config.yaml
vocab_size: 2048
norm_eps: 1e-05
tie_word_embeddings: "early"
parallel_block: false
beta1: 0.9
weight_decay: 0.035
warmup_steps: 507
decay_fraction: 1.0
batch_tokens: [16384, 32768]
doc_mask: true
Each number is 50 + 10 x the weight over its row's rms, rounded and kept within 0 to 99. Layers, rows and columns count from 0. The size before them is the row's rms in percent of the matrix's.

# layer 2 MLP down, 64x512, rms 0.149, rows 0-63, columns 0-63
100:53 49 47 36 41 18 33 65 39 35 30 70 71 39 50 59 57 45 53 47 47 44 61 62 59 65 36 40 53 41 55 38 46 29 40 61 49 38 54 53 63 30 62 46 60 44 52 60 47 58 51 45 55 41 54 49 48 57 66 25 71 64 59 51
114:52 42 75 40 51 46 56 43 43 61 26 60 45 45 48 47 39 39 60 45 47 66 51 63 46 29 44 35 52 46 56 61 34 41 64 18 43 44 41 50 54 44 55 39 35 59 56 47 56 49 51 21 52 50 44 45 52 56 55 58 50 37 72 50
105:47 44 54 55 46 60 41 55 35 41 49 26 50 41 24 59 50 39 50 40 44 52 43 38 28 35 58 34 69 49 42 59 48 54 44 48 75 76 25 49 38 49 64 53 64 36 36 51 44 47 42 51 58 35 41 53 43 52 38 70 45 43 39 56
117:53 47 52 65 59 51 63 37 67 57 45 49 50 61 71 51 31 51 44 59 63 60 66 39 45 42 56 54 57 54 46 52 55 45 41 62 50 67 63 38 51 42 56 65 55 66 55 44 48 66 43 62 60 62 47 71 52 47 61 59 46 57 57 35
091:52 54 43 58 58 60 63 57 56 49 49 58 53 29 58 56 39 56 45 45 43 56 52 52 51 60 74 48 52 56 61 60 46 38 43 50 71 59 62 41 45 44 62 43 58 43 45 78 57 77 51 57 41 69 48 46 54 53 64 42 60 74 43 53
099:50 23 49 51 49 51 35 59 47 56 35 38 60 43 46 52 58 48 55 42 38 53 43 43 54 50 52 51 51 43 56 56 47 56 49 50 50 31 52 48 60 36 32 42 56 51 44 65 40 45 62 66 33 73 58 57 36 44 44 50 37 65 53 39
107:39 66 69 36 57 30 41 72 68 58 49 45 46 44 49 60 48 55 43 67 66 54 40 57 54 32 54 41 62 46 51 61 48 48 46 41 49 39 65 44 39 69 69 64 47 23 64 45 63 60 54 57 77 52 37 43 51 46 65 43 52 47 44 51
088:49 54 41 35 62 39 41 44 59 37 39 50 37 59 72 56 54 44 52 51 38 54 62 58 61 59 24 63 49 34 56 45 41 41 67 44 59 31 60 50 54 50 40 40 40 47 66 41 52 44 59 46 59 34 62 50 53 61 45 53 36 82 54 57
097:56 43 76 47 66 51 27 53 59 69 53 44 56 46 52 41 44 61 57 44 66 64 48 56 45 51 40 57 58 33 49 44 53 44 68 53 67 48 54 57 44 72 72 41 44 51 30 49 49 53 75 40 47 50 53 15 41 51 43 36 75 44 42 33
093:37 43 62 57 51 45 60 46 41 37 53 39 60 42 52 50 37 56 47 67 48 56 53 44 27 31 51 66 58 37 48 42 41 55 55 47 46 50 53 39 43 54 72 45 31 38 32 63 44 51 50 32 62 36 58 81 50 45 36 38 63 52 40 35
093:73 51 30 63 60 57 49 41 55 39 62 61 38 41 56 63 52 42 43 35 41 60 31 43 49 40 61 40 33 45 46 58 48 50 42 48 46 71 49 29 64 42 48 45 62 47 58 39 56 58 44 50 38 55 53 63 46 57 52 62 47 52 36 54
090:46 63 49 36 41 51 59 58 54 48 50 59 39 39 39 31 36 73 49 53 55 53 54 49 45 63 55 52 39 61 45 60 50 57 45 44 58 74 51 59 54 60 62 48 88 44 38 39 62 47 64 63 44 46 66 50 59 44 56 43 53 57 50 45
094:44 53 64 57 33 62 40 47 38 39 31 53 45 38 57 39 57 68 66 49 39 47 57 49 47 61 64 69 44 46 54 37 74 30 61 35 34 34 49 50 59 49 33 33 45 74 55 41 52 57 68 46 48 41 33 29 62 65 45 26 60 45 31 32
107:46 55 57 46 73 43 58 33 61 54 39 60 37 58 72 53 47 60 62 60 66 42 63 62 61 56 55 59 60 52 43 52 52 43 48 46 58 46 50 49 42 68 53 65 63 74 62 46 54 55 52 34 58 62 48 53 51 53 73 37 43 61 43 45
098:55 61 32 44 52 45 29 64 66 43 49 66 58 44 45 58 52 35 34 47 53 52 30 46 36 50 61 42 49 43 42 55 36 65 45 56 67 58 55 52 33 54 56 66 00 69 54 53 47 46 61 55 60 69 48 42 48 53 49 56 54 38 51 54
090:54 31 55 42 21 40 50 57 62 34 55 41 51 45 49 47 41 43 46 72 48 51 48 56 47 59 63 47 45 72 43 36 34 50 79 46 52 56 63 57 50 53 62 58 43 54 46 41 47 51 49 42 46 47 33 53 51 60 57 43 49 46 48 64
091:44 75 58 44 46 35 47 58 65 39 51 64 49 48 46 42 62 50 33 26 46 64 27 60 50 45 47 32 41 44 47 46 52 43 66 26 49 38 48 55 54 34 50 45 71 43 55 34 64 43 44 52 40 41 47 52 29 47 60 48 55 52 46 39
117:56 60 50 54 43 50 35 53 46 49 54 47 48 43 55 50 67 35 55 47 31 67 48 55 56 56 47 46 38 42 63 39 69 50 42 48 30 56 45 48 50 26 49 36 47 34 61 42 46 53 55 22 36 53 23 46 57 49 62 54 38 39 45 59
096:51 50 51 43 58 59 39 53 27 28 60 43 54 53 45 52 49 47 56 44 36 37 22 48 46 70 53 79 56 60 51 44 42 48 48 47 50 47 52 57 48 51 60 51 64 77 39 62 66 55 46 45 53 87 60 50 56 47 64 55 72 77 81 48
094:50 57 57 57 61 66 51 57 56 45 48 46 44 56 52 44 49 44 60 49 23 40 60 62 35 42 50 72 44 29 47 53 56 50 56 52 24 43 33 45 55 56 56 24 29 48 51 37 64 60 57 74 50 53 56 39 54 56 55 48 59 64 48 43
092:63 51 45 48 34 31 33 54 52 48 62 54 49 35 72 46 57 48 53 30 51 56 53 55 54 65 61 52 44 50 38 63 51 37 44 48 38 40 68 66 43 43 33 47 39 47 59 33 45 55 50 39 44 60 69 47 51 54 48 66 27 53 40 57
091:65 54 31 48 53 62 62 47 25 54 52 56 48 51 50 45 47 61 57 13 46 44 51 43 36 40 30 40 38 63 54 30 27 53 50 43 61 62 43 48 54 59 27 53 73 62 53 62 55 47 46 43 38 50 58 57 62 51 45 52 43 43 48 63
109:56 62 34 54 18 48 46 49 26 42 37 38 57 54 53 57 38 57 41 42 33 58 25 50 61 58 58 37 38 63 46 45 46 50 41 49 29 53 47 54 40 34 41 22 42 49 46 39 67 50 45 55 30 56 38 64 37 58 56 51 36 32 34 53
111:59 66 42 71 39 26 56 38 43 29 55 53 41 50 46 61 50 53 57 51 40 49 49 53 42 65 50 49 28 47 51 62 50 51 38 51 30 40 53 41 41 25 54 27 59 61 53 54 41 57 52 36 51 54 30 51 44 46 61 49 58 50 56 47
096:46 56 40 43 47 53 38 53 42 62 44 46 45 45 65 51 55 35 51 46 31 54 66 44 34 50 47 34 47 61 46 47 34 60 32 55 56 47 56 58 61 46 44 48 49 37 50 41 37 49 38 53 48 55 53 56 56 59 74 64 66 55 29 52
115:41 55 61 45 42 44 56 46 61 55 46 56 50 44 45 69 42 35 47 60 61 56 69 59 46 51 48 60 61 45 33 37 58 62 50 47 67 58 36 44 50 70 49 73 64 40 54 38 43 51 54 66 60 63 58 55 48 48 51 43 49 55 74 37
096:46 33 52 44 46 54 48 58 52 50 62 51 61 43 41 49 57 71 53 52 46 44 41 55 69 47 42 59 53 36 42 48 39 44 47 47 48 34 29 54 60 50 64 45 63 43 45 44 56 31 53 42 50 65 46 42 54 50 50 51 49 35 69 61
101:48 52 35 36 49 77 49 48 58 36 32 41 60 48 45 45 60 58 39 49 54 50 48 48 42 64 36 41 33 55 50 51 43 45 40 37 36 59 27 49 44 53 35 60 46 56 45 74 58 33 55 45 60 42 55 45 35 52 64 50 80 45 43 60
102:55 43 36 62 63 67 51 46 59 58 46 51 56 36 60 46 33 51 70 55 61 57 76 38 54 60 54 46 54 59 55 58 54 42 44 48 56 50 48 52 61 50 52 74 48 46 53 37 46 57 62 61 62 37 48 42 41 50 49 50 63 50 33 55
095:54 43 56 41 46 34 50 45 50 57 54 56 54 48 53 57 34 57 46 42 61 52 53 56 48 57 48 59 53 35 55 39 62 50 74 58 75 40 41 53 50 56 71 54 46 56 52 33 44 33 52 42 45 50 44 71 29 50 42 41 33 20 67 44
100:47 54 84 32 51 46 59 52 42 49 52 53 47 60 43 52 57 58 68 57 42 55 43 56 61 37 38 56 61 55 56 52 44 46 48 41 59 70 41 51 45 72 54 70 47 49 47 49 62 22 57 54 53 65 78 43 62 57 65 59 41 47 37 43
095:50 40 44 65 44 45 71 38 37 39 77 47 55 61 34 53 59 44 60 45 50 53 56 32 58 72 49 37 60 54 38 61 53 59 56 54 40 62 53 37 51 54 60 43 58 16 44 58 55 35 66 44 66 65 39 52 45 48 51 55 41 50 40 32
088:51 26 54 32 40 51 36 50 68 48 48 38 54 75 45 41 48 45 50 62 54 54 49 42 54 62 40 33 43 49 43 67 59 68 47 54 64 45 54 42 68 45 56 41 58 52 43 72 66 38 31 58 50 46 49 63 31 53 49 71 43 41 52 54
102:56 59 68 55 55 70 38 41 54 34 62 40 54 38 46 46 60 57 61 55 52 53 58 48 53 47 31 45 54 63 47 37 45 28 45 49 51 53 52 50 50 54 63 70 63 15 70 33 39 46 66 50 57 51 62 53 65 52 44 49 31 74 44 53
099:52 63 39 41 40 54 53 49 38 48 58 56 57 65 29 46 55 55 69 46 35 42 47 47 51 58 41 46 46 55 53 46 65 55 37 36 43 50 42 42 53 29 62 31 30 39 60 51 49 46 54 57 40 52 52 37 48 58 57 70 59 61 25 54
100:49 37 42 66 51 28 64 55 50 49 45 56 51 54 20 31 57 70 52 73 48 54 59 62 62 45 55 41 65 41 45 43 58 53 40 21 65 61 44 56 65 54 59 60 43 40 49 47 54 37 60 74 61 55 54 13 50 44 48 57 60 56 46 37
097:62 48 45 65 72 66 50 30 62 40 37 35 50 44 54 44 48 30 64 50 55 53 57 58 46 57 51 52 37 65 67 36 40 34 46 52 39 48 51 47 59 53 45 42 71 58 45 68 45 71 14 50 48 41 63 57 55 58 54 46 44 39 56 66
099:56 54 37 50 41 48 36 58 57 45 39 43 55 34 31 45 47 69 43 52 49 65 73 44 42 52 37 52 64 60 42 50 42 41 51 60 67 56 64 50 43 62 29 54 34 49 59 58 54 51 61 41 61 62 37 46 57 57 55 37 47 44 49 36
100:44 49 54 58 34 41 51 47 57 37 25 48 43 47 76 37 44 53 56 59 66 61 63 44 54 63 40 56 59 74 41 41 46 49 36 43 50 45 51 61 53 71 50 77 36 82 58 53 45 40 58 39 51 44 45 82 64 52 57 42 65 47 40 34
107:57 68 53 39 45 40 56 42 60 54 49 53 59 47 63 44 36 54 40 24 53 58 49 62 45 42 56 42 31 55 40 40 47 58 60 63 32 55 63 50 55 56 67 60 40 21 54 33 58 51 49 42 42 55 56 59 38 46 58 50 59 54 49 53
090:41 71 50 55 68 56 46 37 56 51 41 58 60 49 44 55 40 56 63 70 33 71 48 53 50 42 46 49 56 40 73 59 67 45 41 49 55 43 57 48 48 44 65 38 74 29 57 32 35 60 60 41 49 25 32 43 41 58 32 44 41 55 63 39
100:46 46 47 46 59 44 34 64 68 35 44 49 45 59 39 49 50 64 54 75 49 36 40 48 29 53 47 62 43 72 44 58 54 69 49 48 43 48 61 52 49 62 62 33 44 49 53 53 58 58 61 41 61 58 68 41 58 41 44 39 37 64 71 41
089:51 49 61 46 56 55 36 42 54 51 52 41 48 54 59 47 37 59 71 46 39 52 41 53 63 40 53 43 44 46 66 35 55 45 54 44 44 44 53 59 41 54 34 49 40 54 59 49 44 40 53 58 40 52 45 47 53 51 59 45 42 55 78 23
094:48 46 48 39 40 53 70 56 38 34 55 54 41 47 55 48 54 58 51 37 48 61 45 53 48 60 50 38 56 74 54 54 54 57 48 42 46 44 55 57 68 44 37 25 65 41 48 34 51 57 59 66 38 35 31 39 45 58 50 53 45 35 65 64
101:47 46 66 54 37 49 76 39 52 52 46 45 45 51 36 51 27 52 34 40 48 44 41 52 56 45 45 50 38 61 52 55 76 38 54 43 39 22 37 45 46 35 42 31 57 27 50 66 54 69 67 41 46 40 40 40 46 48 56 49 46 41 50 42
098:53 41 59 66 62 50 45 51 53 68 45 31 59 47 56 45 60 25 46 37 62 50 59 28 48 49 48 57 57 39 53 49 59 46 72 53 44 37 45 75 30 34 49 64 64 51 56 51 31 40 26 52 52 45 27 62 58 37 56 56 61 41 43 68
093:60 51 60 62 40 50 46 39 56 46 51 47 42 54 53 38 44 65 32 65 45 48 63 69 48 44 36 47 47 53 42 64 48 39 50 53 40 46 42 51 51 43 58 56 40 44 47 61 51 62 61 33 43 47 71 41 49 38 66 42 71 66 26 45
093:43 39 41 54 44 47 83 41 59 41 56 47 42 44 63 36 46 59 54 45 66 37 38 55 71 33 65 43 52 45 32 38 70 25 45 40 71 51 55 52 42 71 37 51 39 64 32 43 50 38 74 24 50 58 65 53 53 55 38 54 47 55 47 66
121:56 52 36 66 33 49 53 54 56 38 63 49 32 51 44 59 28 56 52 25 34 40 43 45 49 83 56 33 43 56 50 56 44 66 53 69 50 38 36 43 48 44 34 44 64 63 56 54 50 28 50 51 43 57 38 45 43 43 47 42 55 35 41 59
096:35 57 46 46 65 70 38 52 46 49 40 50 53 50 52 56 48 60 60 62 39 49 46 61 58 56 63 64 43 57 51 40 58 47 28 54 38 43 43 48 36 46 46 25 50 46 57 56 44 55 43 34 42 48 52 53 64 55 51 40 67 57 69 58
100:49 61 51 63 27 65 47 45 57 39 50 48 51 61 35 58 53 46 42 44 41 35 36 59 48 57 55 41 35 47 53 46 38 50 57 51 60 38 38 52 49 46 65 35 41 44 58 44 49 42 51 54 59 50 64 46 55 61 63 55 49 59 48 64
107:50 43 55 57 51 52 68 48 48 37 47 43 58 44 51 57 45 58 45 51 51 35 67 66 58 51 57 57 55 70 50 48 61 46 43 67 48 60 45 48 39 50 58 43 46 49 50 58 63 37 33 45 39 44 46 45 53 54 53 63 51 59 48 55
089:41 43 45 53 31 29 57 47 59 60 50 41 61 53 42 53 61 45 44 61 64 56 50 67 48 53 52 66 57 52 40 57 63 47 46 38 56 33 45 46 42 71 42 51 76 46 48 58 35 49 49 42 47 59 64 56 42 59 67 38 37 50 54 57
102:58 57 45 66 22 42 56 46 23 50 37 45 60 60 69 72 63 47 51 26 57 53 35 51 41 53 57 60 41 50 56 48 59 50 69 49 38 46 41 58 58 35 25 49 30 62 50 48 33 40 44 50 38 48 54 54 45 47 56 54 62 39 50 42
111:56 45 41 55 38 28 58 67 32 55 47 41 67 61 59 52 66 54 35 52 38 48 44 43 36 63 53 35 33 39 48 59 37 31 39 55 44 52 52 64 56 37 43 37 31 70 46 46 53 54 45 57 46 52 34 54 52 45 46 58 67 45 50 46
095:38 64 43 41 33 36 33 55 35 74 60 76 41 50 34 52 33 52 56 41 61 65 43 52 49 26 46 40 40 75 54 48 63 54 58 45 33 61 47 54 69 49 50 48 66 29 54 44 61 41 65 41 39 78 49 46 47 48 50 54 60 41 42 62
104:59 48 60 65 46 65 52 46 18 48 56 55 47 59 52 43 35 53 42 28 31 69 29 44 51 43 49 34 55 65 49 67 65 53 55 54 34 49 54 52 46 32 38 42 61 41 47 52 51 37 56 45 63 46 34 54 59 56 58 46 42 41 60 54
092:44 48 25 48 50 43 30 64 44 57 71 44 56 65 48 46 49 53 28 50 49 33 48 46 51 59 59 45 46 59 48 35 34 61 29 44 39 65 43 62 44 45 58 65 55 20 51 56 43 46 40 50 53 58 55 60 53 49 64 56 63 27 55 56
122:54 51 34 41 39 52 38 60 48 50 47 53 61 63 63 50 48 53 48 44 37 54 35 41 71 59 51 35 35 46 51 64 46 41 41 41 38 29 52 45 53 36 38 33 37 38 66 47 61 44 53 52 36 46 29 58 49 51 44 60 39 39 36 52
092:55 40 55 44 65 49 58 49 55 61 54 55 52 39 53 55 54 49 44 49 50 46 65 59 51 40 47 45 38 38 43 56 59 56 76 63 58 46 56 59 49 62 81 69 40 54 35 42 54 52 49 34 41 44 46 56 54 57 47 36 65 55 55 38
123:40 51 59 46 12 39 46 55 38 50 67 34 50 55 41 45 65 43 58 41 45 40 34 50 66 66 56 42 38 53 47 44 48 51 58 54 35 50 32 53 52 26 37 35 30 56 51 49 43 47 62 62 51 42 68 45 51 43 51 38 52 43 57 50
097:56 57 36 67 46 81 55 40 58 46 65 43 63 40 61 40 52 40 47 12 51 65 57 55 50 37 43 49 50 70 37 50 39 37 54 50 51 66 54 35 37 37 52 62 71 53 66 59 67 47 45 55 57 75 44 48 44 40 60 26 56 44 23 61
097:45 40 33 39 52 40 54 47 66 48 63 55 50 67 51 38 40 45 60 40 48 64 68 43 57 46 48 46 68 57 60 45 46 59 59 71 42 27 35 60 56 51 55 55 50 47 32 45 49 41 51 61 50 54 23 47 49 55 47 23 52 40 29 49
094:36 60 40 54 53 69 51 51 44 61 48 48 40 47 46 46 59 50 50 44 58 39 60 42 54 49 42 49 35 43 58 43 38 51 67 47 55 78 51 55 44 57 74 31 52 56 42 61 56 50 48 54 45 57 65 35 43 54 44 62 42 64 39 43